{
  "d_mlp": 2048,
  "qk_norm": false,
  "bias": "all",
  "beta1": 0.95,
  "batch_tokens": 262144,
  "z_loss": 0.0001,
  "steps": 3536
}
Each number is 128 + 24 x the weight over its row's rms, rounded and kept within 0 to 255. Layers, rows and columns count from 0. Numbers have three digits each. The size before them is the row's rms in percent of the matrix's.

# up: layer 2 MLP up, 2048x512, rms 0.0542, rows 1155-1254, columns 320-383
# down: layer 2 MLP down (transposed), 2048x512, rms 0.0703, rows 1155-1254, columns 320-383
up1155 086:121133174120121128136128138177102105138144106127103123172148088133115134116155188121118119171117122138087162146137123096122161139096116111159127113121157090111117106148120093068132124066122110
down1155 087:149131108115136136140204117096105121145140102157127091122155126112126142102132133145103116120125096081120143125088143137113128123160116152128114120136085127153164151129128123108116148181131156
up1156 114:154169122145081154129143116171106099094124090141151159118106082110120115147112118156125127114153158105128155147124178110102115117090099140123140158109140179139121134166120107110137133092173127
down1156 115:125136126084158082117162120115134126166129124162120166160100100109156140176136130135173130125148142121091140110141139113103148116148082064088124140120133137100121104179142114153133124154134115
up1157 093:080137099100101123112091146189135123101125120132086119128173148101149152126127127121115155097147161180129136126134150159115136168133098082136141094130105145115156083127133125118107184108146112
down1157 098:123135143183142111132148113150119115139151106138077146150136135091095082126130135139120118113127076122122143145133116132179149120127117154096120142126105113151098113105135103099125071166131140
up1158 097:148137158131131104150108129166178114112134125171126132149087120107132150126141120148133131118128108128109082126140084132103123100138091144144165125120125112070080115145143102116110132079177125
down1158 105:162125119131123162104122155122122100150088149099128111135125113104120169149131133131111128103117125099137078140147141124090151097088132138080115158099160132156128101128131090117138153154121130
up1159 107:187097127122140100146148139126140103120132138098090120125126148099152130116118123117100063138152153146151160148175158146112138111142158166159152135156155105168103090134110113098148111142057116
down1159 106:122128127123163130108132112114153098108125188120125146116130146128151130126125136125108103124178170108114101104134123114140161160107129103130145145150144115108159127107131089126140115091152121
up1160 096:162136102135107091134118152131111121099126177117107116139127112087123126112179148104134121109157105139115114115142078115150144129120118106117139129061105150154108141113158145140133102127129104
down1160 102:138112134147121131160185141151156070133133155156081108150112131112099120063122155146111127166164127090139154115086134150142179160151130142096078144113137146125107116119137106125118151155117141
up1161 096:111093118167118156162099117115128175109129136117134160114137112154169126115082133125121070141120139126116139122113110148131114102166095144143142109153092147130098123115109165151147093121138141
down1161 101:115122148128167108118117118131138066132120124120159116155135126126107115144115105112133129132148145127182174128134136126132131145123113122152136080125127129129113137141155117126147159074105150
up1162 100:143130122157152118115117129157152149088123120142147119104114152127133166112141118157157092194101127124122147127072100087108136112163118127157100116116125123104130099134146137117077117119147103
down1162 103:142112088102137117085114141112101136106124161150160180188083143109089070099133123128142128126123146133108144101137114154169117127121141130143095101138149102153154092115136098147110093113153134
up1163 087:168148116138126184138135147087122133124156120154105122148143121123146133172106134126087151107156118137153108104112143148110123146168068163144086133099139129132113138143174115107134149153102137
down1163 085:121141145170124143116123117130108116152123122111166118176107178122141118128135160108189132129125169097149120144125154136142119178081172084181109134083138113117120118176120173149121099105173133
up1164 106:110154108119131132136155130134123108121123123145153150136145100155122133121134134083142178103132141121120072117137171121173130143110137150152115140144166097137110132130133106166107154104126122
down1164 101:122104079099142170138185149149123082098106080123140131137138135135148066094158153114074138182138161114095129120155154134161149182101127110125082156164103134140181150134107110120144135104105096
up1165 092:108132110125143136081164119118144117131156125109109156118111163114174165132116128167137145108102117091126162146111111134140115121080107187109056143136118116108160132123125115194149157143146124
down1165 090:198139140121078093135140105124094161123131150145144127131146109132135144117134123132128123085163117124131142145124131149157082085163160131117135125115125161131136139133145141157115204152151174
up1166 101:131138189152121075130126153125103118109137168100132120138115167131185127153125097124099122169094115118134138118121143084130155109160123147135124168077122112112107139146114132138144131077099147
down1166 093:135148110162141120163109150152130101087158143113092139112137132151141141141165113135138120135174134104145104112149121172114135109150108110087153143123103118139089135144167130133145063151116116
up1167 108:159152134094089170117120160106137158142129155117128129111119117082152150159128140116146122125151141152136133181103067131158113122095102106164139125137166192119105173155133103139131084146117164
down1167 111:116138148080154131159117139099173094094131133102149127102123100092105139088124132117131147114098163174157124139149106108182129102129117133160130159113165165140119173134145137129149079124184182
up1168 094:114112125100130114107130113131156127176087143150117147131167113121153116111090133135133155125129119139109142130115138165128118161114151118108139159141135137177103103092155140149125102135131133
down1168 088:102141097116144116106136135132167120084152110143133136135111110126133138137098116129166141123132156123104138127087137075114101168105121095101134129132094090107131156124067120134108055134115109
up1169 102:108139159099103178166111114109162123130115148154134077153145111142125130122137114126127098143123137143115111126143134124115147095132119138148144156135133167139120106112128155070139132121119120
down1169 099:106156142123133106149086116157102104128134108121089160139125105132106107144107122143118102134125110096168135152102125119174174093100127115139096129158146132096142143093133116128065144149164141
up1170 095:118103172139155149114161146147166093148144134115106162146148107180124118160120154163098115164115090114117142105115142095111134147125118101150096107116136112130101112138142087131121118177117109
down1170 101:085115140164102155119174118138145146167161125129069144102158132116122142115128101101106161140119104152155127151118115172151152153094118134057160134162128162105107122121145115186164150115140124
up1171 102:167138129138080162139165139091110131115140143101141105180095124117122107104102100100079098127147153151117106136164163104144121092166115139161133153141114114188174142102168106145097121074136144
down1171 110:131152149191131146099125149114136125085122125126112121130157100098145110097137128074093156131145125147153068098145136136123162132138137094156144175115089143155134110146166128163150083154165158
up1172 099:147134132134146072108129084127107067151144145129132119091134123110118134097149121138070148110132176115137141161123120123135141155125180127130114103095093116146107111133153127154129140128146119
down1172 109:090150138091139106126122160152165109122103095142126172111184128113128125084135150130066167099136147110149114116167092174142112150137126083152121106120140120124144184138108129141131122136117133
up1173 102:131136150152090169130124103100170108133123161117108115110186145089152150121080118154111125116147141143130135147139149144118130124143132097143102147126140138151091111105107103155160115099107100
down1173 098:152109132119156148118176130107099112120135096102118116144166156126107099130132102130106090107097160127144113112136123118132145127125101087158099143113127099120098150104143154124138117098136155
up1174 099:096106187110086129126138146141141124146144128115135112113119113134170110106116128101152095141131114159151125094141128090153130140112136126145145167166164124130128153109083148117102155132135139
down1174 117:123158127130140122080124092141132151147137087130153114171104137104139109134077130127127118104133120144108149094120145119098162139113117152136103166132116126150113136137128164135140159143122145
up1175 104:129152134148109153040180136144132141136123154131116131087125146148078170131152131157090137100099154118122132113167138122120137137132118111067155144103113162125120101124120096150114160177112106
down1175 105:118150146171131135114116151144117101141141169101156124098119092162121114117146124136109122159109141130153125142103153098116108110144170113117128137105110116125186114118126133075114180134126144
up1176 093:108129140116127142116129186099181129127150119156121112138151161140150167115152120175129100132109070108143101110113135090114125146144110115117155116085168113135139133135106104156158136149122131
down1176 083:108125138127137169154137149109097122137102162125112162129148156114123100139131196149114147123137152145137121142090111166153177110090158141124145130097137134112126159091105126130112134099089153
up1177 103:139118103153136126093122146118149119131153166101157165153127113143136164083092135117153113141120125106096103125175107142141110131140110138137121156073090171150121169162100121098116152172137109
down1177 099:119103143128160116131076127132122167141129096084123125093125143123103178124132151102124088127140132125123115121100102128115134158104168128128165099126101127117131150110117077125166118125136162
up1178 109:136135142137118152130140158121140154113118117090157111123123093135116108102141127133137082174120141118127122100137105127097098140140106120150154137150140133111158142124147105099080100127098151
down1178 123:094125096125163122140168115138114162142096152133132121115131110112154107102086139157130146122118187109128114063128128110081105139129095145099151182118108175134162133120133123130089145140145122
up1179 106:128157140118158179147169063132168131089108075149147107142097115112119157134144124111135169128138165118129153115150187189119123114160123100128110115129160090095075113120167094099132115134074153
down1179 115:142143149126113124115100107131091130131134116090132146159115143097147104108162100082100100137129153138109185093086122119079085149131154139121148130127152150158121134166174140122126147130092090
up1180 101:111080068172125155135152154120142098087141105151101112097135149099167126154124103132170147087174172101129105133119125128142152151132137116095146095142115149119123108118104114085142130105193095
down1180 103:122124179104091110134148155098123129132123122179122165159116127154085121137137122134084155138117087175168118134103137138095148128127153097156107113090180130120110161126099176091139124146091138
up1181 097:129099144111145137140150127124150104090101190124097151089162089113164139143091107137122089163152128125137156182086093078104144070123092142135146133125116138152119129131128118147122096143145124
down1181 096:074145136119185126152129141148142118121149141129157150158132132129109134128118139121130121104116103097111123085142143112152113138162131097139123101132154159078143128143131104153108121107112113
up1182 111:168126150094112101105143110115122115096134101131125103090123124106064140095136126150121090169173125106130123070168142116137117092140099129156153148138120135153136116158143155110171142162138131
down1182 106:155140085166120102137173118125124134092138132123158121145136144103099156156138087152098119133149125119118112113179166151104128116148147117150133133112169146088093126109159134132119104142156140
up1183 084:117170158115084118126150144113137140099163123121093109134119036131129101116140175149135133179133109113112102137178126149091121136106119140172134142159104156198125140154155145126118110149116111
down1183 088:150089107156067090140090118113091143123098082172160150099154128141140153110149141109129115080146085087164132115124142147170129138147107121156111098157179121111147113121154120123151105124144131
up1184 098:169164142101106114131129075145132142152130152124140165074146175167094102124131101149133157104109140133143105130126140104125133138098116126152118187113133155164108126154102117149142114128156137
down1184 102:174116106163159139140135106148156115133156133091074111121177149092125148153113100118138159132070117133162157137142115112153138141131140137130153118165135140139184118155133127154138174153139168
up1185 099:135124163085162089135117118166087085116183108087164134096122074128111088095123143109086162117133126068118121126101136157107097114131129149113154140118164110142124110092131109148170123144101125
down1185 106:172146125125112129123066137145109134157145145162144119139110123117156129111150159180111147154146129119157118102123131176096139123131164093181121136123185156116164133118141144158089140100127121
up1186 106:184106149125124165137106100174061098160136117146115143144159161155120123112124094133122138102102123133149119084143164109125099140116122146132109148141143131101060100114153129120121145113139150
down1186 103:119121102130130098132132129117125128104106123114111143157137112080121184103122161128129162125118138184124112129107125169076143115155126103155168144177111105080082083119087117115119121112083140
up1187 086:121146107135106131115130130174103150126145127113148123069176138141132128115118107132117121081143135174134120190127121107119124106133099117164133147095091115089086086134123165185155132120158123
down1187 103:114068131141186138084096120107117081091095175119162141113133109157104113115089089154165135103139131137168129090084143105113127118134151096123083113135108078142122177116100139170118147065097161
up1188 095:118095155156143170126120147111111143088156129117113140147122153129150119144069125102077102137133113099117085140084187114088079159117127111137123157133142098116129177151118140125113126129134123
down1188 085:124126130135136131104109137088113136115130144121113114128102118139121090125140099125118088127122118143109128121142148166147141081095100095129118123114122122163100127138134132133161138138127114
up1189 104:101124101087132123093144129129150133133095149126161138162115094097150144116103132068142095088120139125163138120090122153089097114104086166105124141171150171122167101123133153083158102144101113
down1189 115:160112135148102170122156143109146125092114111116139105165196114119123152124143107146091119114159101121136144129113111189129125055162118150133105124144123139124094124141133112150155124116125091
up1190 097:134127135080136115100109135113133134132115112086136157110153122120098103126112152158121147161143121103135113108122159142148129196126127142136161141139108106190101139122114138151116112093071176
down1190 086:131095130106109132182133136121116109142144082140095131111124129143129131121131184147147107101159133084188080108159109111096142132114140169124198090112121095099098119085096112082143124094085097
up1191 091:173102146141069115140146116059159137144173144103150161165125123137173174160137172099115169094090156143103134120151158154083118141146171114103155064116123133128156135127128129132161136104161156
down1191 093:087104118104137132153123116130121109146144116100177160142137111135129145131168110139111123131132146096075134123146115135168062157138138092126134099139122121096145075168091093120116073160127127
up1192 107:117119101122097106146144088143159116108114118196108077089145120148122120126118139127125113140111132111124108097141089116163124106135144139148139094134115130158129103116136149117165120124149109
down1192 098:121183135128149118073153113125089117111072135113099133077112115124114141132119119132122140171131122116108163150124095119132093122111110148090106175128143132115168141103110115108153102170166141
up1193 104:168130156121111115123123103145128133081104137102138178145125091155123123140147133107134087096086143169134140153118153096083120092142112131129073126156163184130135113116085170157148134148153114
down1193 105:129139153162119117112117135156129100141095127089141120130106114156115102111133176099153075109136092167122137151132138178129117147137132114057102145135146128148136127131127084153110121156144161
up1194 103:129118140107130126115107139146129088115138120118099165077103179130159095119097120113150142112091130110101145116089138114114095074179130113147117143156149187135122102136117108115156116124129140
down1194 105:087104107118136127135107137132076105115092147113142157150101153153111122092106153096147078164098138122107142097073132141130141082137155119103102156132131114113132119190138143147135104085151131
up1195 101:107112100141144124131141121141145132144157115127117147082112102139135167135129121153142097146089163182123142087130137131138153134134159132116163114111090124095103137129121114146087120144135172
down1195 104:121155134104142124140164114130064093121152130148126135173133161115129118128117116139100131128086110116096109072160097153134140125115102120132111122153148067116178144127138120103171107152112123
up1196 102:124088114111134138121148137078111138101121138076109113150121114132171109096113158157159133106121186137142131138127118137134081154118107121067142111073143141134153194144129133163121115145144112
down1196 097:137121108082129135120102124137125165162149145112122132116151150121083147134119099129096152126127103131144135124113141120148129137148149150081119095146143116092160157113153093100137144162115164
up1197 093:138150146131097131110093098129104116141121090112068143138191078114083192165130127140094118105083131139150139116136111124160122166113066079177155092160072121106105170120156109136143109122092086
down1197 097:133137157099069151122136122150140102127146153172098119167121179134115108096086168160119124123126138110118177100089085139128115186142127152139095123125139108121141125116124129193146124146090130
up1198 107:155103155131181096141142117133162122130136082152091157135152134120120119101105123088138118154084129118126159124101153129117106128134099143129148149157131091134134083130120064144167185140114108
down1198 116:117113151111144130110119153130141123106158105126165112134155134198163141102133094079134130093101183141164130125110136162121087113125129128146123146148146152124096118114114126121189152180091168
up1199 097:103124135119107166134097118117144121097165102127126144127152132138158195128114099106090122109137089135115139142099115119133137115118095146125102163138149148143133110162109145109134108125131154
down1199 092:118141151118123147140171153137121107133118102117112127168173148111105128165125129112158124117110112134135139143151127121133149158099152132089131174135141112103158156128086127138114153106144127
up1200 093:124118132116078137123098111113117139152103121145154140144138149146143134088131106176112088162123139146139120147101132124124124115158140127113118120126114107148172127140167131110088136146151129
down1200 103:074107097125143081082129099148144120098147153126105111116112126133114121079114145154088102171129088100153125073135086099141152142113140096128126124146185121139135149122134086103110116164141141
up1201 081:119122185121110138117110120091133122132161106141097099193172086129112150093159169117125132136167154120116134115133094114114140117123124140163125147139140088129117086150133084151119070145100132
down1201 086:164104165112138117100157145127074138123118130140127103121121138109133141137077144154184089104133094078141113108094149132111100135183128141148152093135084166136101142124156155106121143127120175
up1202 096:168123128131096121153155122101131114160102152140132110104155108137124072158125125103100173103136139124146125134123123099151114185153097129136159165092131144093131154156067120152116151094130117
down1202 096:094134144148138103110121131175114159140128145142113126124147126122144149074103137130124140157146143135139059126129121112124109072100123098134102121131151115142140161141119119120140143143137182
up1203 105:106142132149132085134116122073095134131135129120143118139151127100158142172161124183123120136124136159111156150136151140117134097131144117129125096118127131111127162125153105156123084197149152
down1203 110:141128153138171128148161134103091128138149170137078106137147173146135132102105130129120116149112138145141152110085080121095139156147108128132108132155143124114122113116109142095119141097126119
up1204 099:154144157140147139182110131123112125102145101142091088114156133134153142130115080115143158127150165163140105139114132139145097187106174128136139146189159162146134140151132157167143127134142087
down1204 097:171091080150140118115114133165151107091137128155127145076148118168123118148113059129102123136108116084128155140150136107173124119092156136137101162202143147153152147106097093137117129082143092
up1205 113:092136118161158083124101109153134097156091091134161127113085142130118110115156060127128107070109131130130124174113164162117143118102079127107089091092132114150102100141132129113123155119091138
down1205 117:131118130135202121121105094132115126133124120143142149122099115104124103142122151147147148091163122123150138113127173125179161115132163182096108156070117136104137104126108130127146132124075126
up1206 097:176092074116105119143165143125096137120156114164111165109136102133127077120137129157158142152150169185101117106120120169142114138099077121164156111082091172099109141076102144163143131088145130
down1206 094:105115080154104138109123131121094116153123165112156128143137142131097132179157111121114155140141134146135166128100131182128101118122157133147137100167106092131096145140128118114144123117098134
up1207 110:096154137109109167145085093133135100154111157144145129114116163145114140097115154135132175110098184153166106136126123158155134116138113142128130152128174107121093154115110121113106118168109146
down1207 106:126103145162136170090134143128128131163144144126146166137106168132096134100136108081136122156145145114126108141175110125120151139142136116147149182155182093120133152116122139112112103111088145
up1208 103:102127170118038150115122112132146125153101104136100174163143118110116170113119140094104112083082112110123161134117147146087123119130134134166137097114127142134097092138065154100158133149072099
down1208 095:130128096101125108128078164173120137111097155127121100084116114093133104151162159112134094112120115147162090105123138106145111124145133106147155096139054093128135122121110109143110116124136102
up1209 106:134068115070114128145115168104131154148083088151128101156113115139137107131073179181075133118119114114154155131144111134092131141117162159154106134152095127129134136139110133116167133150095107
down1209 107:139110108141165122122136145162083132142135173142169095073093107121156118121103108141131137155096110134118139117179169123157099141156138192115089088107131112133131119122164148081128133099161105
up1210 092:103076105153116092184091138113140161153118115141115142122108135109126130098158131094116096113138084134140110150120114163149136125108120145091121135139071123099120156093154139106119163151117105
down1210 098:127163112142154146090145105079146145131105120146127114123127131116118147151099091080109139137114139139141090129130099138115114148128163122149103109132159154174107103098147123121126149147139157
up1211 105:124151082108118136117127113098093117117153120121055122103146122165139135132103122141140121168109188157090098134105124127155115084124136115151151116117185148135148105124080114134164164139135159
down1211 106:150109132113183140127145153109112142137096132134167117097162164135094138141147076145143120104119137154139147098120116133100138086095128104141133139087144143089137129119104120133097156156135135
up1212 097:133133138114030135072138131132091118084152145112102161114152094103148094082123101132125139159107116174157132131076157137137114140125097132116123146128095149121127112119170137152140142098130155
down1212 094:152113170176138115149123166133150121131144154149143141138111117136172104131133137108115113088098157125123156105150136101125132123092145107113157147103110118143126134101087154143140167112094151
up1213 109:147100152108130136095098094128068152104166132126117117159118117084180096097084106136128156163143163111128135114127109177104109136132138169124129120111171123121115137148121125128181108121125159
down1213 104:087129163164087118124090105125124157115138116114112134129138106153123122142127122161129143129114193169116098148137114117159156138120095140125090083109126128151127144132089143116101109157133103
up1214 115:150167166154127158164115100128157083148121107124129136111057102112172154118134128164114104128106173111118095096129155090137130154128111203114101116141166142149092128154161088118137131111149098
down1214 116:082152102138179115119126129154154114128153159121130132119120111118175138115122136154171149116112151138131103121093123124122113159105103136106114121127152142137120119153149142139118132104117112
up1215 097:116122123127140106166115106127163121113126112181143122090141104153129161136110133154148116121100136155170089139103153146128138104149148143122092126153162132140121093099151122123161123129133160
down1215 100:135123156135121115134107087112113134153115105153150124124120161172112120159110115134129160133107111117114118125173136112147118126142174150106123148160112120142117113116154142113126096118153174
up1216 094:119160120163124153115121162135120128125126151097147103083177106194143146124167128124129130167104138135102130133151094092136152150105162174113147144163133108137123135143129175157113165125080130
down1216 082:151119136100115130141127112175113090109135100117142123159130126107092087096098168124116141144126152161144127111143159142137156101071148129122128133165110176167168098119104138118160138097142153
up1217 106:128183100109160118163102129167102146142129134115118172126110135126122122145161133142134125149166139141172102130138105107111087127151151151133121153145092137124094064107146125151131128107183121
down1217 100:097138165079188134123096139145129075142097138131129147148111133115107134144162092133090113162115180151139109129100109099118165138107102160129134151126120082121120169120107142110127125125118105
up1218 110:135123116084102129155114084100131142147178105125135161129153132108121125139135124130093089096142094130089117156115135124114118135135119162106127150127119155122160120104116147116127141068090106
down1218 105:078147129120121126141101166116098130153185138119112201137146149123107108172122108109119116133134161152124106102099170114094136103174086139141134114172135133113103152111107127166121090093104124
up1219 088:128169146189183119105129141158080119125139149132072131158137128134124149042110109108129122134128165143141135172094144153151138138145099156115109174125117102130154089185103163138103111130109137
down1219 084:108133149124150161108096130114135140133094115153086092107114117169142109146134113157145117133141111143174092126160110096136099088152117095114142155130134104091126127114123138071145144152097124
up1220 099:169067114165126119112148102109095174141110120138102136146108131100161125138120115171123153138105117119071091186115129096120115180090110094094107128130106195126121151128143124110111133128093132
down1220 088:116145133176116133124167155123098125096159164121119141138152159094119112151097122120151127157092143094134147129123111134121135126134125121104098112093151103092110082145111137111138100162118127
up1221 101:146105110125112170104103117127114096182113117115157069149139103149159145121116124175129144100131142152163102146157098130110133130107081171115183133128154118151121129095106082153154184102156168
down1221 093:164147133098158170135158088162129158128119097133132142111137078125117158120155154100133162144154176118136105118132148105097141132096110134144108166084153123147156162161162124116068181129151126
up1222 099:153107184130105134120129104123105147129162097109123105137118155095146146102153139136146146157113137153114135145146132078185122143128134151112159161126111101137123169092116125173115119119106129
down1222 092:170145121107129162125130148119110136141088110144113112139148142103162087108093132121160131145117134087087129155118166141129109114109082086122107134147132128143151108108131101126110145100084125
up1223 098:136142117116174146108148137104115132138208140121125108144097146147114098164116158165115117114127091117139125125136146109175120116145108133108128134184112127160127143122094157161088149122103135
down1223 093:121131090150088154134145156125179113155138143096141117112117128134107167123115117119119089058106095114173095160099187103151096085153121107152118154088099136139112145147119178123164104143122085
up1224 100:134078157121146083128143166098172198122149098098103113106099110143090147142118103168112154137146139166097108120140075094146120164084147121128177114140111085113121129146096156150097098129073105
down1224 084:147096079145121118150137148094135126126129143100141149120111136111118154130122139103135098158136119111120132150150099143108122111149136133103142102132143083125094124096100118148156125140120118
up1225 106:119148130168159142139141144124156094069175115131115149126145136122167124104127122129118153154084143109116156128127166104093169149094113133145142111139161121137120106149141149173121180116101085
down1225 108:166094146136105112148119141179141121132139173138104111142128122124133117125107124101116131169102113129118166105160136132091129122150125136163105097144143119167149109136148110125113105109142142
up1226 099:117151124129171119144116114124154134101139128102121138132156167157176137117098135101122156125125083132126157145148108122128090157138145171119132141145174120110112136115121114104150116120108097
down1226 102:121116129110167115135123139147137100105139117103111160147137140118131087099098080114115136173161114136132156128146135131133140125167092136096115104105160150121151095135124134120135113150123130
up1227 098:100105127110114146141143131107137149134118141109140084107182088135122136130120131170126111099139087132078124112147122173124118112162104116132149145113140138153136122098125147151090118161078156
down1227 095:130100133148124159110162140116153126125102123102102122146160080151061120125134148121137100131138133106129148084118177071099135145141123111120127164103143116114162127114123172173099098101112132
up1228 101:145100133096118124123107110120145110146122121150138169120177104101173120142105163137111099115160135158105130136128154148090131105107151114146107103137113091079124146142094102162142055118116162
down1228 104:107127135176125142120094123183140121135095125097124132144105113137127106148092131155134149094157105123110138132128123125124115128123098098107160147150155131118120179125132159160118111101116120
up1229 106:154101127109165137118097128116118155142161110127152171125101112147123090073110101102138176109142140120101119141141156117117147117106131133139094159119159148154131128122150127142137155139148095
down1229 102:150104113143117132102111134125100153150129133149148107162159103099129081109118105078105101107140105135134116100148096142100119109065104084141115184127143157134103117130087082132136158075140133
up1230 109:179127140169096111129141130127121157140141142108117154156134139183133162113132116129093134147124149142145137126147181130104152179104096151099147109131134133144121140121144144125087114125100141
down1230 113:161097095142165119119128148111145120135135112120107170106113089160115092140101136156107119155123142125199113121133126101116198135133131147105165109121105145116125091140116096107092111137146157
up1231 098:138100110132110099179137088134133102105105124139111129111136157100122135139064148145142113126147126115152121114113133163143068100156102163069140142135093164082124108118128113109166137133116166
down1231 097:155136144124120118158126131131166129101103175125133145144164093099117083129097160146117125084090126113099147139141097183123127121148106107133109089120155091141124162127145140147122122145105132
up1232 095:116121090142153118144151137149126128109151115112147109159164101062124152135172096147122159128116124153132106124162160134120122127155151104082158117175134138165158099121121122136163140118152163
down1232 101:174099136133123126144092146112112115148149156132092122118095109124149102132114093168156155124147105106156157136128141178141129183112113161169090122126146080122171104113110104125140123112110134
up1233 099:123122133093069117184136102149106157128108160122118126148118119135140170171125133135144132142111102132136147112139117148131166103113103098144153148142130125186109153120156134134170149137134112
down1233 104:114133123129103077152112147136142103098175134106114152141133128166148118146117121161132122138130115131106147117097096108087169158102135140108137118137119149141169111153155116133126140135116116
up1234 105:089149098122149113153169167166140156160119130144101183136092125121115138127107119106111100165151118071108125131130165092180143118151139165147124081110108134105124159144152120110092146111124109
down1234 106:129109119134172106166145087130139126112105159135146132122141118140129111130124116165123152152156114116116123169146098130109167106136141101153123095167125108125120116167096134119069096080129109
up1235 112:130148110155145096163160148158173101096125129165139138158147157086124117124132096140133101091155132095149124114123137133092100102129130087150112128133155162163137145128112128129164077116129063
down1235 111:149131145123127155116143132092150137119106133145117169103113146137141176121107117142114097108151120133133080109148130095143120097128169112127133146143148162133138135170148131109122115147120142
up1236 112:131099124120143143165094106086113076132115124127129123118163107093142109125117121114146127145098159070161100078122141116134157139106060110148156157156120171158132140125144111101150130079148094
down1236 129:125119101179144169119116136117069108124118125130096138096169119112096100118144180138113101152088136168155150108167119141126128111127105120135152146135136129149120129115133117105126107059157126
up1237 102:161116117081139096108157104107161152137164152149160148135086128170140151108085120104110107121124142126100135115131162125114161133118156144179156146160124144112129135061131097110129118112120139
down1237 102:099123121129078129101120135082161128131142127105108141145105097141107085103102118085107087142110117137128108099099127122134117141145135134110155101142102140176119140121089087089150135162124119
up1238 097:162095131138169092121115136141130142128127126117104143102145145124133148097084151135092060116138117121153110114121149129113157132101125123164123134139114086129102133145099155163138111128137119
down1238 105:144129156126168140084109157138132118135145148141145126141161092132176104148100126176142066141127174133120110167126169119097156154117124094111126086135146117114120113141171172075140093087192134
up1239 098:138149104063145126104095143134156092138144123123119122111163131176113129115121165140153127093136127106145134148155126126124141158148108138172129154078170114155127132139099122113143146112131168
down1239 099:132156154094141148103107151158134080078162134158115112139170153168135120134125105106163156089100128141115148138126119099140089171123133128147089117125138114137120146118150148141139143130104140
up1240 101:160110201119155109087135122129165112139124144125098133197091103142100110112122093127114133091170127114093176157174159085147102110111076158129124121115092135150104079145176133120170133130126123
down1240 094:081126116147124126112155133123145142118128174140155157161100125121073188097111123131095104145160167148116096120122124149110107125121104107111149127073105115115095135130142086164120135115149148
up1241 100:113111135083133178154126143099114125106131119177141139118137143117131160139121110137175148122126162108138106145145103154114115156162120116109114095173150134079145136109137116116156156096144123
down1241 117:153122138179176147128143101153117152184141157147160128118151140184135129087109095161137119149097163142139146090118089170144102166166106126115124130205083145094185090110117111147132132099126146
up1242 104:099130108131146080120103117129118171129168151185107140158117077136134123136146121141175166140109079144106110161122160150117120114097136146112131110117152154124088158171126153145109113084110139
down1242 088:093145129096135123116144105152135089158165154142160119120134131132168159148129136122175120127145162137095094087090126141124121137117123111139141145121141134130057151101113097099134105110138107
up1243 103:146127103094105151160155127118166190111101108081149146161107123134113129101095132161126133167138122159121136149140162153155120156107116148117220125147132111139172146148097116169126096108131108
down1243 102:157143100133173163137118098115139108140115100160159136124126122136119165122144115141097125177112143080141123131145151131145137106113120113102112146126128123118148092163136113183107119133166113
up1244 091:117165131136122090119126130144114178126112127109158086126147108132132139097139120092118104090110142158113125157160115148106093150139114109138143145126137100090140141159121097139144133089163157
down1244 101:134160171124163154110089154116127097129103132106152140142154091121120145163142104148141137121171110158125072142147131132133151141135143093119144165149143109101134118102117101116141173101087126
up1245 091:146110141118091094115143132123127110089130152125141103109147152138134119128083102128124167163125133127127091150167135091110118098132093172118140116150128121116127132136106092119092163105153177
down1245 085:149095153122071152111109132124134138102129136090138125131110099127128092150111103130116108119103131140110145111111191145169131159129152149136131163134143088123130128122107120108131136143146138
up1246 102:097125175110099100174162118135125164121119134127182139111118169113116139106116122157089115116099143104130174167144103096140135097085135132087111131143106088126130146117143177130128126138143157
down1246 092:128099097068132114140151089115077099120150112144074134140120112152091136143127152116134153106117133087157120161115129107151120095112117120136152099158113084115118115164135139133155170133120127
up1247 102:141115145147112130158157166135179146138113111147086143148147189128160159108131138160135133141097147115100145114134162133121149156112128124131183106119107120099161131130105133122114142095097126
down1247 095:107109147184143134164139131155140147140104177102147152109111108138138113143120144159132131125111139113156153106115140082099126126160103089102133111062091147164155157160079128140105146116092183
up1248 099:196135142172164118130159122090126153115155126094116156133072148119071163148122104071167153121081128126139121156139106123131121120122111150128170124113102102105111142095125175118137139113139118
down1248 092:129137120126174133131111118168102152119118116090158099113120162138130101123137148100129110123147142092113103139091148160121154146136120152150101127113097107137148129103097130109080142161121115
up1249 103:119124133122090142101138138123183152167160163125171142106113144145073117121157120109093110162141120140108112136145123136124104127142145088150162124098135142089165119056144135128161102130140178
down1249 103:129108140146161136099115128085153123090115102140128122128106120129134172130160110111109159095098141113157111106113071113138132128124094107153104091133121145098159142087148140086121121117129078
up1250 085:116161147074106136160071118101102146105146138138119101135129133073149149090149144123132114158088127154139154151139142115160148137122186089153102179149173099161114150135115125120113149147138124
down1250 091:131119147145173104075129072159144142144118154154119121176141105114140122143124134128120135148140160110115152096141141133129136132132141117150129112104130126137112159120190150113131160161136111
up1251 091:112117181099118154120131138101091146135133116136094124151161156111111116123137116131121131125099117131119156130126104135120150148131122108084133103168079153138122120143142140097104155146096129
down1251 098:150114157133162138126133115136109138157107167132124159159125109110147152146104145174166122141120093123090136124092128151145097105145134138129113114090145121105113127083133140145138154117164124
up1252 103:104130117119151172150156136169135120147095107130122130144080127117150146099095146130147128145142143126136146146124170150095123109143099153117095086135178133119148127141160177117116121119112126
down1252 098:116193127171138111138166127104174130157131098113165142115142107118127120161157138116130104128112128143122096107135133090116152141122121128131105103121146156193113129122145098114149139135099122
up1253 103:170123126115193130130100126121146096110121159146150145094152148184156132089139132125130125120123136114121112138135105124083073138187068167122145117125102183189131164116108118160105150140066146
down1253 094:141116134112194092144088103140140170136138130130117098154187128184112094126138133113137121148139160145130155131140111115126142152155085124091081140104100142123129108101146137122141131102097118
up1254 116:109138145133161119109151130081147117149130105143089112170120140126124123109103107142094132156098124134129147098085110127084119140093115153146117130134143129131143127121122160160120109079129096
down1254 125:104129130160154146112151112107140107169102139143123171119148123098129147119113144144084130114132151133141124117131139125126128131092142139114133130111158086136155166127132104120164140116123132